From a checkpoint of a small transformer trained on Wikipedia: ALiBi.
Each number is 128 + 24 x the weight over its row's rms, rounded and kept within 0 to 255. Layers, rows and columns count from 0. Numbers have three digits each. The size before them is the row's rms in percent of the matrix's.

# down: layer 5 MLP down (transposed), 384x64, rms 0.114, rows 2-101, columns 0-63
# up: layer 5 MLP up, 384x64, rms 0.114, rows 3-102, columns 0-63
down2 100:130101136149157131153140158094144099142145103099120124163081092157108170141140124115147144121159155094095114164075140085127152114131126146143104156131166128123168110143121169110143105113121141
up3 106:169148111146122136112172105120133148159096102112125143124156145114117114151165120116140157122118191081114128099124140120135099094124128078100163136124179123119138106140116110138113147092129073
down3 109:111140165131159124177140123159150141115123108085129145149131152132113111160148126121110147105130107123132066127088157098110076090116174134151100102139115133125128163141129104139092078131137133
up4 109:131141124119084110088118145139147148161105115157141134148099099139132110122183107137141111140100139158145122164126151145097104147095127117135102109137123148099113076076118082099083124101111109
down4 107:156134183138134177134100117131084099081144168131126105133124129139123134102078119146091136140123142113125107162129130085148124112121140142181130119135154097116075128130156104134133141144176140
up5 099:071124144120102154142084128204140146088125120164132161120128169155142139147184108109120089131131174139130159114121148113135113105123121149129135135119122165154167132137145111122108123148141132
down5 103:150147147124138160118103111128121137166174117072142120118140165127093153142110120174132132129136145127181116157122095114161134118152077121173162115164094151119114132133111135126110142133112177
up6 096:171100146158120119105120149142154159114114168156146169102063100113147154068095166123160117120144157146135098113148136163142125149149107146121112134154103105120115148124154122149105136131145126
down6 086:109102129107127127141136076089113099145125130129112105090175115106118115140125101139135131106122131153085155106097156080101180113149117138070114111115130156157150080123110142125120139108156142
up7 099:156095148184124147109129118125129113184136146123077131156143155163131119119112116115088153138102125123100110102120068125107112101084140121109134120142108140159127136164073127117153123138150152
down7 099:128132122140121135161146128115103121162095149150145134162148108112092143080093092133114144136143171111109084093087118126112138175153128102140116125075071161150119141106146132123107138152123142
up8 095:114137085126116164097104161133146088130151117164128134163121139123170106163120148128108109106119133131104151109128142131166125152161122127132132140164134144141062095179179165122141152144125119
down8 092:134156123164144097113133137139124149098094216124095138134125124129096164167138119140156147146117128101133158118158166115129147142147111159121142118134128100149122081133085160117131116169104134
up9 108:169141102138154169157150106130154110107143164151170139156113126136142142137131182156160147095131132159146141133113112126138156154186124136155137185140143124150153145136158147128125154147168140
down9 075:131115132087105120136128163119089137161136112097136098126116155136145110104114099100099151158115127110139141121100121135102108091067137107167086069117109121115095103097103140135152103154122105
up10 098:121095137119092156131130131130119143139167160115117116120088110148141134069136163122147154137147122139117158098108092111128122128096134099143152100117116152121069100140081135091157076123150154
down10 088:138149145143123132166093080124105142118127126129145117133142126136157162146100073172123111088098160101116178112096186140148167101097090142151113097148115115120125127132145139122143136118132104
up11 115:146171155131157187114151109130188161142148164146115153135131147114150128115166150068117156144148096139099119128142126136134112135181125127156152149128108135142137161143138122138129111179128136
down11 112:153114149094142112157136133140094146125143107074099147093094142131129136159094153164146134128084132154112124129080154126130164172134077123128119134156149086119106142098121119141142156089129120
up12 101:107121133131128127132122132135130137149130120127102160143129161121149127143109155085103079167164128127122137122180150183163161114127120142143111110140143133156118143184151111147157098183162163
down12 081:157106145151145113155167147118149127138121115131151111122075096132101145105122106163131157106138140136120115157103098104114098106141108143154142123120138097113104166078158086116127167074159104
up13 093:118134128113105094102094117109148087134128099111081072112122116141119118078125115108112104157134128150115088112132116154131139120120106127128094118092135097080114175118135122112071126120175142
down13 072:163131164099132149102163138146135107122100113153159133143120127142121185167127136121140136090105172137124135141103109130071118166128113079107179139107127124125143134129114126158156123150083094
up14 110:140157118157093149152153132146114145189120118112170124140123119143130129139104102105152115113112137113120101146126128154160110169133135120120156123089131165180166159184153141108127128140172094
down14 120:132141113119152149103114113114109109101146150118099128121152145173134121130143111147122129113150099128116159090165143101087107112137118155113160133163142135115189116119146084108044113125151128
up15 087:135183105143092138076119140127117169128143147125074080123116131115128143148105104108078096125095118088118147117156103103122146119140100133148129161122116137155163140124110120186124106129124136
down15 088:173129122128166112144143082118119135079103139152161173102114144100150109096133097140154150126142108123127124156175113133132130114144116174106118148080124150166143099080109158119113140136145122
up16 106:100111132138116095164141152160115113087200106149148123138162124114122143141131122171117127126113148115135122144136142139173151120168145112132128114171129135131118084112136176148190145145094131
down16 109:085175081101112092113135128131118117129105148158116084145122145153173119127174097133105118143152099127178134146126116113159161161146128170160117131112095139141133157151141135123115157146139157
up17 106:154123159163098152106133164104104129130149154133132132111150115113154163141158109103126168141086166132126163101171113117113114141106124101081164154169135152129098117123116176145144153097122117
down17 104:135155102168124105127097123126112136108113199132126126102135141092150154102115116120116106123166113092167091115114168143126099134099133192138108122140092135136152151146150140149138144171125151
up18 128:194111148164135161129168154130153130163108135141132120144095152163106153120163144161178142148132099115143140139129129150156103125127156108157161141157146153128158166108150131140152108164146125
down18 119:170090185156135086154085146118091131137127105136133109111129146145124098092138081139123131111145108111142153155124129116147164100080122135122132127154160110094149127105083111126121090132158117
up19 105:142172115112105129086153112121099119112107098121151128110103090063123098122142108113126133083121150113102121139119135125134138121116119086143159096099138077062130122136127170136134129094145121
down19 102:149131189153122138139133149137153149147124113136121131115140139130133168178142122132143136105128148118158171179130114125171126155129117114135135175104142113084116181163098133155122120117111070
up20 097:110137139116149112108129177097129129149133162145115111116104146116134101121145086122162127138126158142117145142150098088111130158107154145133205197131097135127133112113109168133105147153097125
down20 086:085111113126104141145137151115115173142103162184128120117123133153154146175158131114137078108127130163154125130069120120152140097123135099122151174123151069135129122120114121157138124107121104
up21 112:152125160157110141135148136113131113106135171109127115180134129134162148138149144146094147154146112174086093122121113108156150071158136149143171121135152154108132134142092118153145158165166127
down21 106:158094160117122151139126131097083110146097145136147114119150098126086128115082144103098094085151156149157087156178098104122152120117145150135126125158120131138131137131077150160156141122148129
up22 106:141154149126134140134113135138151165165143169129138132123146154118166146138126150118115175165161164148134145134160157154100128153139120143137148137113130128201094162153143126112139130158148192
down22 071:139089090119110112169145165125111131083142092131115141107125145108124087158137088163112065113121114128133123088092138133149151126107154125170135120164119117096174151132139134111138107143140104
up23 094:110092105122105116125121134132130154097125066093100134102114128156157127137127094136157105144140147128108140113089145101076145093129114149075111089171110154104146138121125134120116082129099107
down23 088:107114181149122088120107139131133072134112151132133109116118114120109127110143119099108114014121118116156083150144106129135121147121138126117112121096154105146096125142132106114120146128134118
up24 096:145128095129118117148177152132138106189138138086145127115154124111162136132129125170147096127091121150170130152138102104138119125140137102184101105102116134122112098149106083150082150148122142
down24 096:138103130119132085101161114131098133130161170101136189129122177159128172111152101177138102151137147135122137115137121130156114151166133099125125097099124111117166160102128156144104113109120098
up25 105:166112144174116125142125159109159157094126127119129115128100154130146138148093113144153171118142128132107180122146093153144128147091140104189113157158167155085160128114110137149128114115099124
down25 111:077087076105134132136125083140079106099124162105138117121127133088115133138140121130125145126131121145100107125141174135138132103167131119059132147146176109121155155127140139163125124119136091
up26 114:194124141101098143141118151126125146175160117106152136108156154160152120102151100158178170099130143118148131147136125134179119159129138137142130148183143115100168127131092150129129129139128124
down26 103:164092114091116112133128116096127141129120097141139144135107082117142089134076116125106094163142088131124167099138184130101127113153132127108110077124114156147110130148151145121132135094160170
up27 094:139109116135149089130147125140098148159136143104106125148104178143171108153133111156158075140125151134150115140129128142134161134132125099144114094063122094167080118117112160142096135127148096
down27 109:115110117120094122133137136159114136080098115155112088176177096124097136143120143114150141134098109142141104135172095098138118143127137125116158131136124092134143118159155066119183124124095143
up28 108:102152093111106156149081133144138122141124108158152144128146078111172079104142127163108115115097151130144141135132112119146143175139150146145121086134122142095115082121075089114142128143142144
down28 110:203126151093111155104145148148107114120117081108139132096139111089114134142123119173099165141141121134136123120147073097140116120126144141143110122105117121081162135144134098107094144155133165
up29 087:151149102136138139099084108151075153151128109109143152123154125137117133126139130156132090128068143142128153115089114129087096136105068122138155104110153112136181136105155126133108098116124154
down29 103:139174135115122132109107117103119112121098118126158066122095093151135168128107127094134165128127125093113099102110155102170114160131151105134186149111138142111135108100119167106106145126098152
up30 094:136134119167128137106124120086151128167102156135107147154127088121124084101155100155127137152146134082091080122112127159106110083105113127150142105143092120139136088121099148112119159089105146
down30 087:094115122092142106112117178166125107171114083122136093136148129172106152134146161107127102163130102178134093105129101101140105142139135117111131136103152153103118142150164103173130112118134108
up31 100:119119124151077100112170118160143126120119134135127152117148120093121159113149138176130104157148144148171146137175149138135122097179111086138140081148155122155151131114120168120123163105120097
down31 109:114146113119137141074140186143159133073118127126137151135128112143130118128098154130152139092091089082143142097154109123103153144119145094134098114101121158148136167132116165146120131091103160
up32 097:151145137161134162112074129117171093167098082117110144117114114128128085119127139094122149123152118131066141125169151104140134148089091102134127096126144104078112123114104116117125151121137129
down32 122:135136135151162109083115185154140138134114088135129130121166103171160120123143084118115147087146076123096151104127088152136143099141153124157115179135150124160111148146146113144148120125130130
up33 094:146158119138121072127124151129078110132132155132124151124121121100115137122181098122086148092089132127131129118088092134147141153102117127129119135153098130177130108136097165086129126124085174
down33 098:105136165129146106105094129170099146143062137155177174122118165160126141169141098112150093145147169153114126122120153118133137174106109124105111145134139111132151121123119112134144111136141088
up34 095:123114096105107139099114174150126134165117134132107130160135061130104102094146121135114116196140133111171126098068116154148122119094125132140123111149114146126151121145146138112144139145162166
down34 095:138177168167102159150117141099150124126148142146147119119129127145128101158126127095158181082102135112100092133156123117101097121099112118115116121125123168096077128117117099133132150092088115
up35 103:115129123114087112129149113118117099140164143072123120163133148150126141109141156141128122136092187091132067130104101092098144105119135095142148123083102101119126139111122131153112122159086149
down35 098:140134146114109116109116146155175152114139101156129140103095119175123137195107134103059124142150107118108142117086127104135153084109145081127117138108145154107098120089126150141124133119130121
up36 123:153108181125145133141158171125181168135142154120178138174150136159133144149131090100137131127152121139164130170124153112079110133141159143129133096151114131093150137114106114149137151110147114
down36 098:152156186113128096139117129104161152159151122124135146158133122146128109111151089167115104130146114158138138083171101135113102131085166131111159137140072077130139140128115150139122122092113132
up37 098:138130101118120150150141161147111120137170123121119150123135144148159096111173119172115167144157104139123187139107140083172171113126125133131143101143114089125101119072131128139114145089155118
down37 106:143109167094153127141133118142099130143154136130138151132160139126125140153095157104154100109179137111114087131131117164138145109155161091124122152160138177141121145167135126147144077179145164
up38 091:138125143111187123162124173167133141121111132131128121116140146142137145121125108120116144140138128159133126107177115160150152211137116145131156101118139117135196127131111132117145141142161181
down38 091:153147117142098138099106077128106107126113161140130177133163125093162113114145176134120148148124113146107149154140138116123112088171148144093152155151091180138137136103125126124106129178126145
up39 086:141132083101151105138147159125158124132135131086139099142150151138118105154089134120151075124150139130110117115121162120115122116141100117131166097067077177144112090155111118141142115166132118
down39 096:139099153110121126117137130146107097111127137116103113130159159064127108109109157112106203129113096111143125138132149154116138138145180151139097124137171101128093146123137182130158138110147143
up40 090:124150147135181121116133128172140132131125086137105146117132093122135122093164070173133158120094122155086157133152133161114115149136132152122106139175143092094133133152088124160128105122146144
down40 088:122132095117103139115091114094107102127141108138115096167184108156133118144140116104093140109165152153161142146130129192085120112127171125105108094145140084158133102137126131124146146125113100
up41 078:156097108104098140136131144145121147090130129109123178118110097167117128131127107136123110106101108160109113093090147082138134114090147149164134121143060089107129118101119138097105112154109097
down41 077:104097148145164146148108129124156108157113116139114095158131168118090140120152151133129176095141113111140161172146111108109097131135132143081132117140187141096122147108119079149143096096135134
up42 105:131157153129165123162092195145137136133148146135169143139079133143150134138128113089153143123144103161173133149103118126127140162194125119142134130140135121138152131097168125098156152144156127
down42 096:148130107156115129133142126090103167097153123163139143089164136084156111157187173142161126157080120112161118116159129172134156145156118133131123149112132107158141147130122088147116136132129140
up43 102:185137143117109102084153155114138090117159150160134112084168156113135146103155115143143151160151127106141115100091095138119165136135114097108113136153087121167153129143132101115144156153124143
down43 087:115132121099083142137104153111145122156120107081131179145126110128135110150143112160099120187125140126177160121133102146147121121141168125136114096132105093128114098179130099098109159139118093
up44 100:114121157158097116140075122126096103151117105123103132160104099155085140119166103193120119134112159121116127105085153104108142139115160153138134140133144120147181145134100131141101100099107139
down44 105:146090115146129120126153123142152109127085145154119121092144154122150092083132126164106107152118098150106115148146165161114069110126117132162098156110143180124136135110118134160148127110138076
up45 096:116130137156145099122159130118145132155154156138122141156127098122138140177147113124107145105069131146157132098155129131146141154098146167156151136088137124152138090151079107159148131114066109
down45 099:149110153104128099103115119180125092168121124108134095162150125133122138139104118132155090146099146113079110150110125139187124120138176147127095084102145129145097128145158114131141137165097109
up46 100:146114159155080131153164138122105114117091136131150068151054097082131093152140096137143131150137136116132141134142145117136149132118157102141142111128167142106104134136131106110160122143087150
down46 113:123164102139154103127102130144147110126130123122142118132148116137112155106147144151132149089163131111117057155147141151136212130123138156118108105122156182142158138140120087160138139104134118
up47 091:163128129154152137152171158133139138096118130091165138123116109102126122121139102161152157144162170148122090138132157144160139130140156177122173100112146156154160147118164076131135132121156115
down47 099:099155113126121126117104109165159142128162133156112132135133116138142171174143106140111085115096083141187172153171088147150127122104135114112075115124119126131147117086155121115149129131126117
up48 103:144162111148110144088101133138137130125085115121138125149145088100145116137151130102150154116132133144138146115135145204153133148152130120104146140134164135141145105141188130093074171160143106
down48 101:099129161135139178155125142132111156094144140089083129105132152125113120148162138103111073149110098111156102136115109139141073133123123124124129122168124124140113130137150134144145063185132124
up49 107:125136135160180167152104122156182110152136111139150156135136127130152117125128106147161139121135116120102093151136117134156129142112175115149172093182153146134153106169154103151142162150107123
down49 100:103128148130135136149127077104161141139133115135134137147161116112082127125158105115111121134129125167173098151157131173136156144134112112156085179123153129133126136093128149103167133184172137
up50 112:143147121156122128142084114138132136151168131116189117097190146124175119133134149110113127098111177137159136152132134204131099129146161152102124126152109123143163144117113133137120129142150128
down50 119:125171135160140146113163121114140168127122168115120114129115143122103100157178111134087166142107175174116126124113130118108105106124113148135143085138140107176112077112104107084123119123120110
up51 086:144107141126099172106156149133133154105114153114167119118149167111134087131076124152138147114091117121133150111117122110146078129174095110143123156169101120125091137112136143176143129098095149
down51 086:100116186145094139106080148111123137123180128106076105138090138095122103105118117135115125117118179137176124140083086150124150110158126138136118143117164122151152143114131128114138096127136106
up52 094:127146136178158120131118117109133144133127135110118165140160112127084112114141115135102138149107096159092125147099159122156144140099114112162148179140123119138206137149108133163121087148127088
down52 101:157109091127133115123148156122124097159153106117143130097095135117169114097123092134136154113136075158089109148091133140118131113165152102117087112083139150106129099112100125158093098143098111
up53 102:170141174131124141106173106108101096122136101116123133123104100097124121122151108116113116097099116105092146150123097155135170079111082119117152121161139092146126126098133153108140146073146135
down53 100:100148143156100100126135155099177156125127087121130103168086154141156159126092107154158117148144128102104172153096102168131118096125131123122118104160153158129136150101142135124126143115177124
up54 095:099136194137063143144135165127115136159129141132153123122093123174141121093146126152138137140134146121111150147152147130102152099141158097168092128163106143131131142121112155090164126087117139
down54 100:111186130151160087162153146160154135136174103125114093145136109107080147092146090141161150144124135147148147120125131148122126127108110142142150164098091161139091155147125165128106136131144113
up55 105:160089118164119127079174152129131151114131168165139112113117134117113109110151098093094169142139133144127136105105108153153185143108196148115146142114109122133139151141161130136124142160120125
down55 116:120148150088137097137144096120146135114103101121179157135120110088142119149078139100154088132124115098159139129131153127140133106081126105148107095165095134132124121095108184135140167112102124
up56 089:173122120121133147153124107097146166108134130109170099149103111113124110125168160139119106084116139153085137126100124109088100136130195138139117149157095110129127168134108083147103118111114105
down56 095:078118141119151132124134115135152065080106132188125117118145107111083110139138080080151144168091107136119112132116155108145121120122117127130124162116160159110121081143148134154131115130136126
up57 088:152108147114111181077121134122125110145152158166125105136119116129143144145122192123137092149092123153127140132125177112147097161147105141124133080151071139159140139138104128117129156133158138
down57 088:123145094147132113183110100110138121119085118107165148078098128145118122099097116096145125101167139114092154104107151135066126128146117139116116074127131124161154119134113138108147094127124159
up58 080:148099120139099102153143140186161133144113118139125147097117122108134118152128156065130125146114099113122161129158194146128112144124128138124129132112113109140133081110117096155183110088163137
down58 088:111128130134122108128124109080099141158069144151149145149116134152107126141080133166173147145160168131144086145162123137106190105126119129150122149116135129124140111102137154090087142116129101
up59 100:129127112123132118106163113149149120125139206099135113142113164159122158104159138154171114157089149162133146142102174125167144149117122116130140174150163144105118162147131112129121142135147094
down59 087:108126153138141127135126154144161127129132181131122107131064123155116124128071171142130105105081101086112144108121182126134139133113117142155083138143130103151129158167093126120130153152146133
up60 105:151143153135145151158142130127135161194136163127132154148158091076133149155129139141111119097108121095154162171135147096146137144140093146142129113118101138163163118142159110088122130131088121
down60 105:133128143133153140151154092128108079123122087127102077119099081116137140145159082095153090117139139141147128109122170132135143135122097122146118140136136153145145143126191133114083145172142113
up61 114:174142116148116166120152089152159121089149104164183106119144106093140074113179141137136120127144116139154141140156151158104123122157141125129131113171118135120111100146148145110101167110137131
down61 103:159139155164118108110126118087136103094149165126112150149176120168116139147140099091101125157088130104149144162110112131151142175118124150154163170107107081117118111127120141128146153115158118
up62 099:125126138137114134097161142130138136128122134112154133112116101084091124095129090107089162164137088084107157144103110112129145143144108101162109123144110174119147135124090144169133135061128106
down62 094:115097141110161164133104155119117141146123113087121167151104172140103146112152139097160102179102131109141118128091107107142128128110128111165148139165124087123182121160122130168159149113135114
up63 113:129129119128144175118135106136146112129145189113142150160097166139124141150167108142156129079103121130115136132144132103120133170113138116170159143154139188170153125099141109133162099160110137
down63 102:126115123147146121146154102158115151145143153121128129139145136128120153084111149154090129112147189179108153151085134141135115110096131142113113155126086177094103167081126120109143137094111117
up64 092:126120180118097183148089168134158149147169147095148106103139106159150138115128137137119138164130113133150120159172121137124170153121160147153167141166105153114106122170134132121135115144122149
down64 087:128091126095148094124124136118129154115112172165143112137106123148092170117122129158177127120164072118141169117085128112136165124111140114115131147146134165105106111139127155094172088114110132
up65 101:120113152106123108108160151152118149152126104114142144154133187182094121136129123108137115157115115099117137100062146158155129105090111145116142137141123120187132111131147138105102094147166142
down65 095:160084125128094142162106147149066146158139166123118139132149086139154124137161137128132139112121106120127161170133157144142147107107181092140118120120114102132129124098165176135139108148145091
up66 121:129176102174184168144107122129119144141123160121134133175143136161133149117168116132128141125102144090139127122114112164144146152142140105107181141142118103167135137133168126162148102175115130
down66 112:110108133149124141085101171140106144133118115127113085133169144116160151105119136108102093113126084097146118158111094137136172129157119143136112161136126109090115101114105147104103192155102112
up67 104:158134149116116141106151145125081110134137142101130136134106127138132112115119133157119113130121156120143131171088157145141154133111139162178164136144130173121140132162125190148166117159116201
down67 099:160119157139137095123155105080112124130159103084141133138154134157134124177130132119113152169110168127158156137105133125148159136155129154122171145152121133121135154118182133127103152118098187
up68 107:117128142117137094104141148136133086112135126077093112091118116127109111078104120094097073132118110119099120128119117093124088160161100152140137109130101094113154096132130169111086096131124125
down68 117:165165125137096138142137124187137154162118113136149099111138157117133122083143184118156118125115144098126113150156155132130111146133185083083114122122134126129134075128115113113140140147108165
up69 103:111100147114101136118085138125105089119138138121107127163115076110096160129144130144099086110108155080096147137093110124137173147133133127120165133140105120153110127082143107115185158129141110
down69 119:114177060139135133179108091119118092118127115142123101119119149098153106129146119106155176171152133102145100095134160088148118122100142145104109134138108113135138148157135110114130117107097154
up70 106:098138164114148119122143109174137132155172132141123121174097104109134135117156118190127146157123140122124130154151133153154135121144174133157130097077140151163159144094171128106159129103140125
down70 100:124111135125123092159103155164131145123136151145125148073118131144147094145128145098117140091151126140123104078155157112110109088113115120103112099103116150154094129142070133169146125153084155
up71 096:190124121126125148087126146131125121128081148148167139104102145140156161158181130123150115112130134105129157122142108092139148149165115124116156094154165147148120091106143118137114179111152097
down71 094:081172137145130117119134130112111146121151126174136156109125111123141095168123140086125114139196145085145111142151106132117113114138156105166129093121150127114158109149123177080116154126150139
up72 107:139141129135090118104086091147150075110120136082152120127150115145149106158131113163098130144134137154140186124139151078149123103125178094128117124127135130125158121160143110092119080110131135
down72 107:133165121146171164098133126165100125073140147123149123101130145148117132128075152126096130130102139142111153099124132105108138177123116150126112111136181113095070110134117089141120124139161106
up73 098:172087155122114106175147158129160105097143091122158131137092129100091108103123130133142108089104131103147116141074141136103099136126144122146158146168136162172112120130107164122140126137161118
down73 114:130169093135117126137116168151129185120159151146087068150149115124126129140143165142109111142177116118116116113158092137108120110138126111144102101100097114155147106088141096121106121137110091
up74 107:140114169129086114131143115126113157102133159129176135164144137124115122180114108170092128141154140172151168161163159129134162128161117128124150133141130127164136155158135104185130152125139118
down74 106:118140137145159132152140139132100122119105088089101110142164112133124181131088154129147140145104126120146130116107135126079144167129105155095081127135110197146191138122135116122097133129125131
up75 104:136092101179110146138178158141105185170139173180129143157129101103115106168154100136150127131134162125137136134136101150105162145120119156115127132138162112112118159131126147114093139117119112
down75 113:201091141138127151140144185112136148109099125138102125089129130114111150135091165144109164120098078102104112122165113129112118124148100155119103131124112129114147117115106139142168098084131117
up76 109:145121151138148178141148096127128169147145105116121138183103139096099132148132140130117121153157143161150137140118182143132158141130140101114191117139143164169139138170143142154150168144135128
down76 105:119096110130133188097159128078126165133130148150072129113114138145134157125136167137125133137161123137161111141118128101093081132173176114094117090114147113135117098108148131145161140119119132
up77 089:119150120114125121169120160147137155094134136125175137135153088108126127171126141139190093142116141114139122142099120131100156093173078115145108116102081155135109116126119117144154144076131120
down77 093:113096126157120136105146141107106097164140128141112102111123145151106142138149161131070181107164110120136139081167127141165115111125157173150111159103140110091138130146118135115102134167106159
up78 081:150150114152112098116144160159142117092114091133130145173115109142126061111123155140146159158117128156088087130130118107103131136170132169122104103140117158136066132136090130145123123118131143
down78 082:136117155133110116128097115106139159176132116119139113120114142137135153129139106133132147130153138098136099121134142122138166152118143118058118115096098170158176073084113084115094097134118104
up79 091:094110143143097127135126139098205096142106129110089114110134080114136078164107120092110116134136123139113124142143102133109107075145144117123145159154120135093159142131136139108136167110143164
down79 090:182103177099145055126133099149123122119146118127116149136096151163132146141132102131125116089127143118101107108103139092164158143103132130148134133134141096107075141103107113095108128138145159
up80 095:118104131156126128111106133141148154156132144184140113118181101131104125139085139102116132114131114145093149100161158156136112140102167109137142145166113148087133150129067138156176157126145123
down80 100:103088122156161138106117111134111083103142142072157139131111176115120153133100146178152144118107119113094143126120107094156105155107146136093138097099115135159124137115143133125116144075091115
up81 095:158151149127079135159121147131133109146122116097132126162144106119096125166159139126100134084172116128111143141129141097082083115116105135169119092145102140124078136135102116140095127082119161
down81 096:119145181078126098153148132125139157160106128102123104091120144095132169133125102152101176148127115095154148134088146160144139087162131117126123125086142125146149114115116139101104082140156124
up82 102:135115147172127124133151137137150102173149121117174092113114137139119138154133116170156162158110110130117137139109174132179124106108131122143155164123165142093173160122121146177124116104122087
down82 106:152110094113111158125088142108134182131115159114107192126126146122110097156126138107116131153138159125150088132103094133096108113160137149092144090097141139147149093111116131121129118152180139
up83 102:147167157144141093129127150141075106138132105110103102125122094172124155130126138153095071133141164120135139126113129124164176169099147178147117115150154105123124129118106123119073131128135125
down83 109:151111147145080091115110166129153152138079166105124095137139140112153129165111120123115099099170113117122108121094128091160177132101109144162130129085128096141154133134075132125121133140141139
up84 088:123155127168101150127108126133140145133115133121158152103131127119151166141173130164161110124147112102126105134121114090153215145133101092142100139116083107119138153124129128095139132134082159
down84 098:117113113136117183138113148115162153120131192107084118106132155163141147157179168137165144110144096141141138124155109116076137139126131140153105140129137105145109112124116094123098108137164157
up85 099:104141132107106154072105169106140117132130120079092106144134109122113139147135106110108109108107145131138089073092099104108089100119119104112120112106106120100114129125085087117109100117088123
down85 093:106139188090173092137127059133094094132107154142155133105119156134161131114159109097128121116112121154121096146145100144127125152139130145133131083136120111074135094130160113142115137150126119
up86 109:105116145126134152123133132138152123115154144166134129123145162141154117163171128141154099160138115146120174167162112163141138133142146070125111086152103135163128134139111166129158130139174073
down86 109:109084125127152083150083151082113087131134137091141119109155136115165166123141139101127119098108125144109110128180071124126142129117138158148114142131100146124133123092113151160179134144139138
up87 097:140157135124106109157108146127141153126176153139155121119111083122104103128149171135138157165096133093112123189118134108100067122137152079124132143114105143125095104130123149120109139089108113
down87 079:152102168098151092126149135098116144133123126068120133143142147148121132170127139099111089121155138131147143087129076156140173120108153148122135133170112104157164160134143089121098146131108113
up88 087:102119092111114096109068127132125079168160151120129121123136146169144135088126149106148108114137154128150110097107117140132096143144163146100102094148148169161148130099125159099100150138147149
down88 071:135150184149137137144161145154147154142152093107132136143110112131155123150139111158115131124141103145087143134133131118142191135096123134138167098119166084121114103190151138144158128091102113
up89 124:144121149146148129096097118132164167120162169118186139118164153153180174157121152140152157143131165140151134138148137138120147153134152095123139128161151141138126112095110122164177145124136142
down89 138:137132170119093106101085129128171116113153094133139115135123150121156172103126107096160156080066125118118105151150108104132132140110154133152122175157131102140110120100127134124081134117105108
up90 091:135075104137164144099157147147161132127140091127110132197129162120126133114126140124145106113128136106132109128149174156124085141101105130156173125116123130110142102095126173151108168133168120
down90 111:139137180092127146165144100108085144134101110117131083136151145124117137140139164115117070150129107121132126166128086143158143144128098093145133095152116147131161143133080128147169163141143124
up91 096:088182136111107155165198143145144146140157149128157113136150131103138102129111142090167140137128134101124138120136123092146144103117129132145180099183100128085112129126143155110135133131124147
down91 110:142114117150135105133138142115128101082147077136111101117119138141124145107164159126109109115149129154117066184136113142124174150158125115106126126126157121201116154163142128134142149128097152
up92 107:175123143127105153122138149119134133128172143110161142160125151172166171156116158148134143147114138081144151160139159100179157140103143115113176103128139112140101128106174138145116111131145122
down92 096:101070156128119100151142098177132141124151140143130171146119122151105126155129157129117128160125153128126119121142147175103133081114093134116128104086112129165137129137131086152084169164130108
up93 101:116161145125116145079100104131156118095118084117141102143146107126151116131137165080102138133093171066122147123118121111113090143102149122105135100164124128075129121137083144119133124121096129
down93 110:124123118182134153160139162135126143127123144140110154143085123132142141089092171148150191148123081142143152139134147126117130109118134158150136098079123120112142134139115092131124089151096176
up94 092:149135112115143117101139113152181115111150106129134104138141142131107132130150107161145106147108157169118156149160121085165133092131176118112110135163141167181085132161160137150117131140160155
down94 086:125136153144114174123128136094130148132108146124097117127134114083116123184139145151130122118137144165104152140127078080155155135178125147126104181148105113128126103129115157097123074107116156
up95 101:118126149168103156172105161134140104096150155152184138200134122114135122147104137132114147098141125114137129126071117117135148092141121171107139105152151137138166119142127146157122121131096160
down95 089:194138113116139142111147122100110147133131151155081142111159137127101116141138132151095094135107140105134104099134128155101134194093096129160144156103067130146128100123122099147140132155141127
up96 111:160181157129150090140115140186154170103130124175150108133152156141152122118142141144130113133159162111166125155144164155104159132161127128135110144145116123161113118137118150091142175137149137
down96 109:145132162128158140137135163114103166137122096141130148130101154088096118149135116122152129121128109127114093095126142122125117112154125100042137106100174158113180134125143092113106108112135157
up97 093:155151146115165126115129106160102135095129125117157107159138150138110109172097139110118135154112135106138181128142121097103174138143145081163136087119149185148089148106130118150147138097135115
down97 088:136160124112099160149119110080147135170135145129178147141148132121125093138161117141139116154172127125125132137077112191149135147111115134155140083126115149142143114123177105114108125132173101
up98 099:135147118151154163099107135125176138137131131125141131164115138162163088131162104131117118172114130106168112160132084109133092113107155105145143119117078120087098122113115145123104085160119162
down98 097:155156100140085144087168157117173127084103116088148108130157114121138111114148139135118120121157096142149146133135104094111100127151110181160095135119134135134146150148160135096156117167142103
up99 103:132150152129120108133135148132144153099143076108098096111103071123102125122129087171149143137127136116111098135137152074121135131152088123160124146100118072071117134129125104112150098124147127
down99 093:152137141115136130116141136073140128125112125097170154096142154194096129128164128116108136082104145157155132137130118139154128145119104112103113132090082063145117125124104132146136087126141104
up100 100:108126189132137121098083086157109138135179135114078148095133111140130120101121146121101124162125162109121122138137119151138132087144131134176134092106174097099123125120093125113117153111127096
down100 097:106136163124168127157102131158101157122113147129128137093122088118082137085124120134131111112148107062154115139107128138144096166116154116168131149106140105091112145162146176146146111157119127
up101 090:126126143150178125110125120129151078153133102131128130131123147110113115103111069127159115127111119139099147099119132111123121137106081148113148110153176171190137146099143116170091120129085134
down101 099:109126093126116116162118136154122123134107134103121094126112134115150084137107143156173098161109096118158147152107132194118120126173069169144117124127151135131123138115178153119172129123128144
up102 099:143165113121120120115169083165121120153124108117154062164154124139173136151155136170135113145134109160172121120132080140164145129126117133129147121117137096106125173135114092144145135147162129